Part of a small language model's weights: rotary positions, 4208 steps.
Each number is 500 + 40 x the weight over its row's rms, rounded and kept within 0 to 999. Layers, rows and columns count from 0. Numbers have three digits each. The size before them is the row's rms in percent of the matrix's.

# v: layer 12 attention value, 128x96, rms 0.0747, rows 107-127, columns 48-95
# o: layer 12 attention output (transposed), 128x96, rms 0.0692, rows 107-127, columns 48-95
# up: layer 12 MLP up, 384x96, rms 0.0835, rows 0-38, columns 48-95
# down: layer 12 MLP down (transposed), 384x96, rms 0.0798, rows 0-38, columns 48-95
v107 110:467491545466488461501460479489466538495476477474538481528450489510521541540544465410478464608422536478410501478503517484507487535419549494616471
o107 105:474482456532514507488522575553460494569517587511459515479497477464548502546438476466461547491501524465514495428402533532520502468580459448422442
v108 113:459472560503493511476490564514559516463531514495543510513449526507474520398431496446498467520544513520518550531489575526500397533519498455561408
o108 103:484480476516557475478488524489499442511482517507457471538462461521523536561530604471496471524498521483430463486493480576530487588553459473486551
v109 112:466460532529460522534523528433470443512458488512539441501467595486552493526582471491448491516531427537533486591504514476564520463464497513552577
o109 111:536533428482475521475447476524538529430600487475503532465463464490543468460454508501468430508500564538488494487538483571464550507572526509471527
v110 108:465443512495520470540515537497445502547466506477612491496489496455573472481489547435490548497549489529551490500467527504475484469519469485551531
o110 102:482496457474496537502510524474555535468533474543522476486496477493446526490584506462484435519515499466437507448386468499551468518519462558435535
v111 113:458486514498442559515508449461558438464526521497530500494531437518483504536487502477505532450558502530479442568489513488559513522418476450524476
o111 109:468525514536483481479521494474471450469478469481449474460555537474406449517487488492524476532501493558583524464512491477505476471433502479517515
v112 125:419537489528511497450550423491470547475536488424507558513516542501537518482498464523496545477480519549447500477470479549535443469473511495538489
o112 106:540539534462498536531516524487466471521463567527487452522503483484493503584508514455534468513543475529487525517480471567514560446481530467475552
v113 116:458544476511484526514552496535581595470432477614534541535541554534480566518475464514513463528530389477550480519514490507489495599497534496538495
o113 117:530452540462529452473530448521469475477482488459511450523526493487439476510501490510481445490452563514499515519464493533494476520570488558520523
v114 123:424485529503533518499542508525515563526574502448539457456472488475427494538500478512481480488492447519533487612469543517507503509482537481474461
o114 120:552471494537470523485416517493527443537529509509490471559469527432528544495505462446529547525461610459515461543510431478538523465579552507492497
v115 115:429511562407561516473494476474540480561497542530545466451596485419484541472455491486531489477573563494490541470499480513473471445504448521519506
o115 104:536476476532489538534528496565503466472528465530462486426446510586420505507560571548494564596516495469536503523468507435519488557480512485480476
v116 124:526523527498471481524478472425484382486488433507548491467524536444535527516522469529453464548498515455509498555486460477506504602493518509466443
o116 113:476506455570478451437482484517443591541506523423491471517455562500514475472519502519536506485407535505544463416570501495462457452451508506496562
v117 125:527540473466555470481461433440524443503534500534483510518489434528484453507464536558462423448519490416518452480529547513429461542476523512476549
o117 119:480481530579515475572568482527555514445461517465527562516495502437432534488546457515503573515492489521460519515532461479499511447507438458441521
v118 126:536495467511546505506511438510493457466556544519475384512496494509499496527551473462451485481448426414545492515522468499481458537434508528480445
o118 123:453484460498537469506489505532512551524488425518536531566522538454518547517516497521460467570455591511505508499562520479545463478541476567475547
v119 109:575542489435437451464493490439474495487501522503531538550497474492516455526438507524426512484447477586509485524453533471349462497499473484525482
o119 100:530483555494470470517451525539507539452474480454527513440475524515527607487487456450499557464529489484451555513424510514602527482516467510508512
v120 117:523422532481474419535502499579477513536508447510533463501538544576464515396452432509487502458501478532489476446498495420473479532514468523463510
o120 114:538495460516502509514443516478517500413508534510518520509487504549616474545571428498553485569480422535525482508467566556444555497519463522547498
v121 094:441500523539525524540469510523552521487524517524526465529539466468480515510602440523592482445471462555538564497555527488461517480512499522567471
o121 091:474504494545473543503594447552494461519464489503456445504504457532526470510503495527501501614508522505558470493428498467552497500476498543495505
v122 122:533500528533575474439476521524518505540465519493497429469589542481530477479472507567430492488525500578536449429579481553421511526443529496503508
o122 108:480523518432433477598535446547480521411493487492492517534444429495432545494527457539506490584535488437549531543461551434503456500560513495536535
v123 114:517477418468519532501505442537484489490504455566522506501447492534523562472497474439572554530541520485452489566535453575475467509574510437510418
o123 107:523490472543509505483487501460467483563530550505546508466470541523527487551461512456538435447387513545480516525534533477467511566538529557568472
v124 112:493522476554501464514494482465468490452486491511510452538588509475441512525489558548520531492540428537481540525428472482548469420472478447554522
o124 105:453515561485496536493530517531574413483522516558469458487473497542509537562545548471556483498460563511550516524540469502504499543526509522504606
v125 113:416521517505542494470502437496464491509462505492545491569485436522551534524534477476551529468449519470501483538522411487477440457504428486500507
o125 105:505541427545545496517557466499544485551557522485508548443481579488553526466414530509492503507515487540494529531396559465559470493505549578509489
v126 111:510491491516514507432476486419547554476454451513507506525442525553425476475531449530493569458481484472483530517527516507507534477536537457473451
o126 108:519505554535502489499539505569454470487482513523464572516490555480497529532500549499528480533527482585546488493467548500463507593565440450596534
v127 115:582488505412482561485476415435489579483501493494471479476492493462469491471518461506475493452454509507461480482428557554426458458478422549515561
o127 102:487522533522457495540529486495581428534502510480561536554427497537529533479491555452502516570550498451509486494494539518471550480491492424453482
up0 024:499472460529528455518484502527544485528519473487459505495484488536484408568485505515520487585476510442463449475492494512516561505437533559400499
down0 025:534576563452531538465501526508421470555504527428434557478559527497542509585465470490553489517538450568523534476585510502474431441491571534482491
up1 102:510512444446491490480497483530542540449521457568494512489539522535520522431476493490441468464479531511463517530433438474415436560439533494459498
down1 105:473418506463474511468554525497445491533477611531529506520533462477481471511509451457581457512509524580475501555490500449515499475536461467460464
up2 114:473512519545451507407556512476514466557530566497596505518495465452489513492459529503525552468457524497492431573483509480525513445550577481516596
down2 105:528505446498499544540512531535551570431507478582503483487481522546534481558540482525435526522572516476451578487489435420495541539512475505415473
up3 101:515500497497431541443478452458464542444521470596513557568501423517501568557502488488531522501472470506473400490497441457558495460524471495493471
down3 101:535469497526529405506505469511528527509492440461475485465426516539533518512426518548476512513458596467499423544501541553488504551468542547569536
up4 096:480456544484598491392515530532540508479418551451392564472513498515489496453522522475518510518493471504462451519487506462502484509516496478445477
down4 087:431605532462467454531434491539511538523536573533574444537486545479532522514524355508500515471533537563497480548456538488532543505492489547471562
up5 102:454495500523430529629519516517527580487486468530450523484462480511511497479579478522610445510560527458479466556422471445515501437490505531547502
down5 108:528450427515508591431574553482461489435534511518512501522519454508485439507509456480530468456469458479486500461553503554453474514500511490534440
up6 089:528534509449584449530529502531518499508511473500524451404460554468478545522433548464498488482491559506468496517486483549483520461520574507500476
down6 092:553451485417505526514466461456474523467567496503540550419509458499530531494525477471469435508553553536541491536570527481528575514576525481439480
up7 113:469501471473442527545521518506499454510498472508535483518490480487540441486472464411453478492465478502451446502505542566430560572503589444488528
down7 115:498481480525553545495440458552468568506490499509495476488550486402534481492516514529547562464431498436577546526450420458486500495534498457468472
up8 105:538482499485547434501460416489482479401442459477515562485474595592475469481547590488518497534434540474544477386460559540531516467526429540478457
down8 112:475531501518481429487539518492512472548443483565493515473541478438478474511441509567491575519449514431499555498518507447477589432497491552523488
up9 092:532521513504491555474537457523457501457449526569427495560566466500540464498512579467513499439545580496540550514512493537519598516514417515531498
down9 085:443592610478524490499426544533522496523429468434436533553509534498485493523562493522453500498537531516514503482476500531455496507522535567545484
up10 082:545486468568546440538480522493538481485550515506523442507423451431472586529541433523516530459500452495549530482495541526537490469482564427528465
down10 074:457625555459486489538494560517467561533499501393454452525472481504500525440543560517560492514557464513507433436533458510473446436440500547517477
up11 094:467513584516466485468467469501507431510420524520505537499499554521581501542586486550538556534481532509468457405461552527518474456505431456538551
down11 100:548501478488510608490524449450417450470561505447524472511508468506507553537501531498542509471500514494473525438594411497516533557520546457491465
up12 094:554502487505448519592544523445482538542498505518453546491492515487491537498430485523518487549445542490509451505433401552462484475575464562489522
down12 094:443451497428485484532476516502466586449516430487514473491505521550524471504571513531507468576567464531519395512548473457482452456470465452525416
up13 124:488447543478411476511536451506567465485490497486501594539519591544444496475510531430471453547451488501542486534493489494534497566506534413499513
down13 122:567582441485544532483566446538587475514503483548547437513513440531499437521497542563518494519568445554480523538548414490519510478498493540542563
up14 122:519500495477437507488562522533521543461482470537460535447490479478467529490476478532491454550503532521432525501487464466605463528526467570482585
down14 110:534536455558475464473534529481517520492541507562523480479506461485446476478454485480510518511587469433493502528533473543526515530571460435500419
up15 104:531455500478486472483534522535471556469506484454486472525525392525462525421447562498577472493467519420534499512430494498567500511516467519443501
down15 111:473507491519463567412528505505453493544487458453503595522547491518499551538499481461523544456491494507543518489456474527530511558459505511594535
up16 118:524535477482488423510505537494493530515501508528439477500582492502538524433502566517532473506436505458568566581452427510480518457541545506445471
down16 132:480488524481534519531512506479515485514505545519513495487493506440488443479430597452507513494469508553595464505526508420560510483515455551543547
up17 093:541519486500523461465554529512530522442435515483562549560514466462463476436401461483432497496504506505580522512516423497521435521552527539405471
down17 087:519486475495468537517492508471472480437470531504473526502441479509540528517525442451451428504519511521474516502588565472519559536539535502459452
up18 079:461474555511505500445499469472506560495424477464442491568488518513519486473509455465533516470448538492437426528513555506516573480498463536420501
down18 087:463538523471528481473444489537459452481523468479460426537519516527534532543476466551531514484557536473469491411502461446488473586453519487486433
up19 101:515481486565481486503507525505437536491492612534536500531458515490439530510567553480455497512537542474533472501501457494422512536545553479520502
down19 081:509622528479508431498400517519472514500544510457431477523507528502506566496528511469518443520561467496564477477470457561531496424488588489542525
up20 088:504523473497443484508499523442522533517502558458541496416594520567410461476512522522514514470502483466510453538474475468511486568522415492462529
down20 084:404549526463490499445428492490500499533481468422391480473487510512498528480470494521580587486480484463470433442502448498510446462468573533485540
up21 086:512527466494490485516491546547486606435504553485496456489432556462549505495466541493509428433528587477529518495504548527506475495435450482560412
down21 088:536518509473534490560480527517431488525458446472494474528508468463449535556542510550545505527488486556496467533519405483421453519422517522441518
up22 123:592518507538564449506433478552480463514547498492493520533560562447495477451472534490549510503464418534487514529485497513499528469534511567555504
down22 111:421515497575542542482531528529535513544465483487496529470525491504449501532543505586474475544512516440487463404508509451480447514459449479410488
up23 108:539508473512508516474552518527505457492442558518499539447556558484535472376465533574505576498464562466528469461544474511463476523449505472467509
down23 108:593516473475525524469492466448577486448508535447579428487470522533450485527453469460514539511525476495492539510498503514424514507534452497500450
up24 090:543582509464525460512468512514514484510473467507476484443466582419597497512468511527546522515496510486538464504521546532487450439568400450496518
down24 095:547520466508513502570513454464468455484500517551478548467520513448444506500415513453469465474483465538550503579528508594463528497621467401499485
up25 071:468458530502507485399514492526552500541500393536524508515579566561467497478479491580481547504502509538464546469497549528493492521501427545497439
down25 080:501578533411518482513458544517397483506520551397481468461497434463512501535482508503549465477493505494512445565546479528485485470457507570570521
up26 099:527482508487460474521477498491538515555487424536507514478467530555477499409413467578521541512517501481521460516562476461496515502474469540549536
down26 118:511551428487450532538532466421442506455501502507527545504503475567514528474448461430525486515516531491494516478500532524452547511538496452413477
up27 123:530489580479596457474444434510511493419479493465517524534489499496471499458538511507509487472455516471479512475453470538503551448528457451494518
down27 113:471453553499471457511413475467473504488465530445457519508439471497581478422565418502415440501490461486561487538482525589498535461436503481515553
up28 075:497488487487451481472416516513541499545554479513458444562618493549565491443452522438500504533498450481514502420461552516474529553428561537440465
down28 080:535516515477561512514470452479407486407485474457512529481511496533500526467507474438467443454498520535503492470529540466468500502511479496486458
up29 123:470514448496474512441553504536486552579549471570437513507429456514494465512534554434536533512565491525500442495547485472529466542561545540440483
down29 140:539520491482536487451487514460554449451487505526502453523503530487415472594387519511452500526515494429536448502497554534513545493523456494498456
up30 076:504574534528476443527513517479550534435516460524519467501535439502509563463510510485466588497448524466438418546492505503454581512520568509533514
down30 085:475530515384539459486520492505496592499486497444507488476442469475512502591586517494497549533497462547535459497522549483495443476455521448525506
up31 090:438483518527504433446503474447527524520509548474560485403450559460538598453446506550550502490482492487496510460476511480525473510489499478461397
down31 084:525554544423519549544440508507437600513520450468522462497544417489482522505520522519502496450560448505548490511515505514498496449483521528608521
up32 110:541572482495438488552508507617518516526432502560472512429512515509568440520535510484501532492421569566516545466457491502492473542469564538559499
down32 111:510435569520513558554448499525616511551509445457540528503495540482468512502516450539552497509441553492515506532484473532533550508492537459509439
up33 095:499525472509508491496592436478507532440494491495531549517495499505409527562521539466472510522474461459442567563497434544552530577479499465535497
down33 093:494442512482466528511526479455457462562558527485536494489555451487508416488502537532506566480502458582548519455490499496474499422503408461522521
up34 088:613534480563513506479486472518452488494475484550496475544401512439513499453507493516496532413474511431571494483530505517475562513561505473463515
down34 098:461482471461468412502514544530572577494489507428510540515514526495517450488550515494491434524491516548512449486514411542534473457447527594464526
up35 077:542509550507550414496532456471518524506424488544536520522443418589466489466596516525539469545450516465435555516523491521514499522486475518488553
down35 087:538521510437488520557510452533443504421520514456488463458466446514475496564562477513502451463487439505535500467511496430490504487641504451497461
up36 105:496410459596456563536496511484581498534477584550565482491503511490532486463482463511491483536448543505485515581434520474577545528519524463474476
down36 140:519411451509481475515547532467556524508513488639524486515527538506517469514453500490516517567443556476517551425453523498478487507516480507532473
up37 089:526454468618503536422511525505559468455455594490462484568566470519534491489460502452481484537511485497552508471474455477513477550478522516443522
down37 091:574521497426501510520500461513432511521503482489514494488447459510540549489450522516515408417492540564500536516526556505483472571461499458472481
up38 101:532479419508526485505493510526478557564501454469465466535549505509512569579519489446470473503523577441484501503491550551583471559532485470519410
down38 100:421476499543489501501514533545570536449517526554449494538467475500495421444462493431471519529494499439540504419457522461546471520461528486538511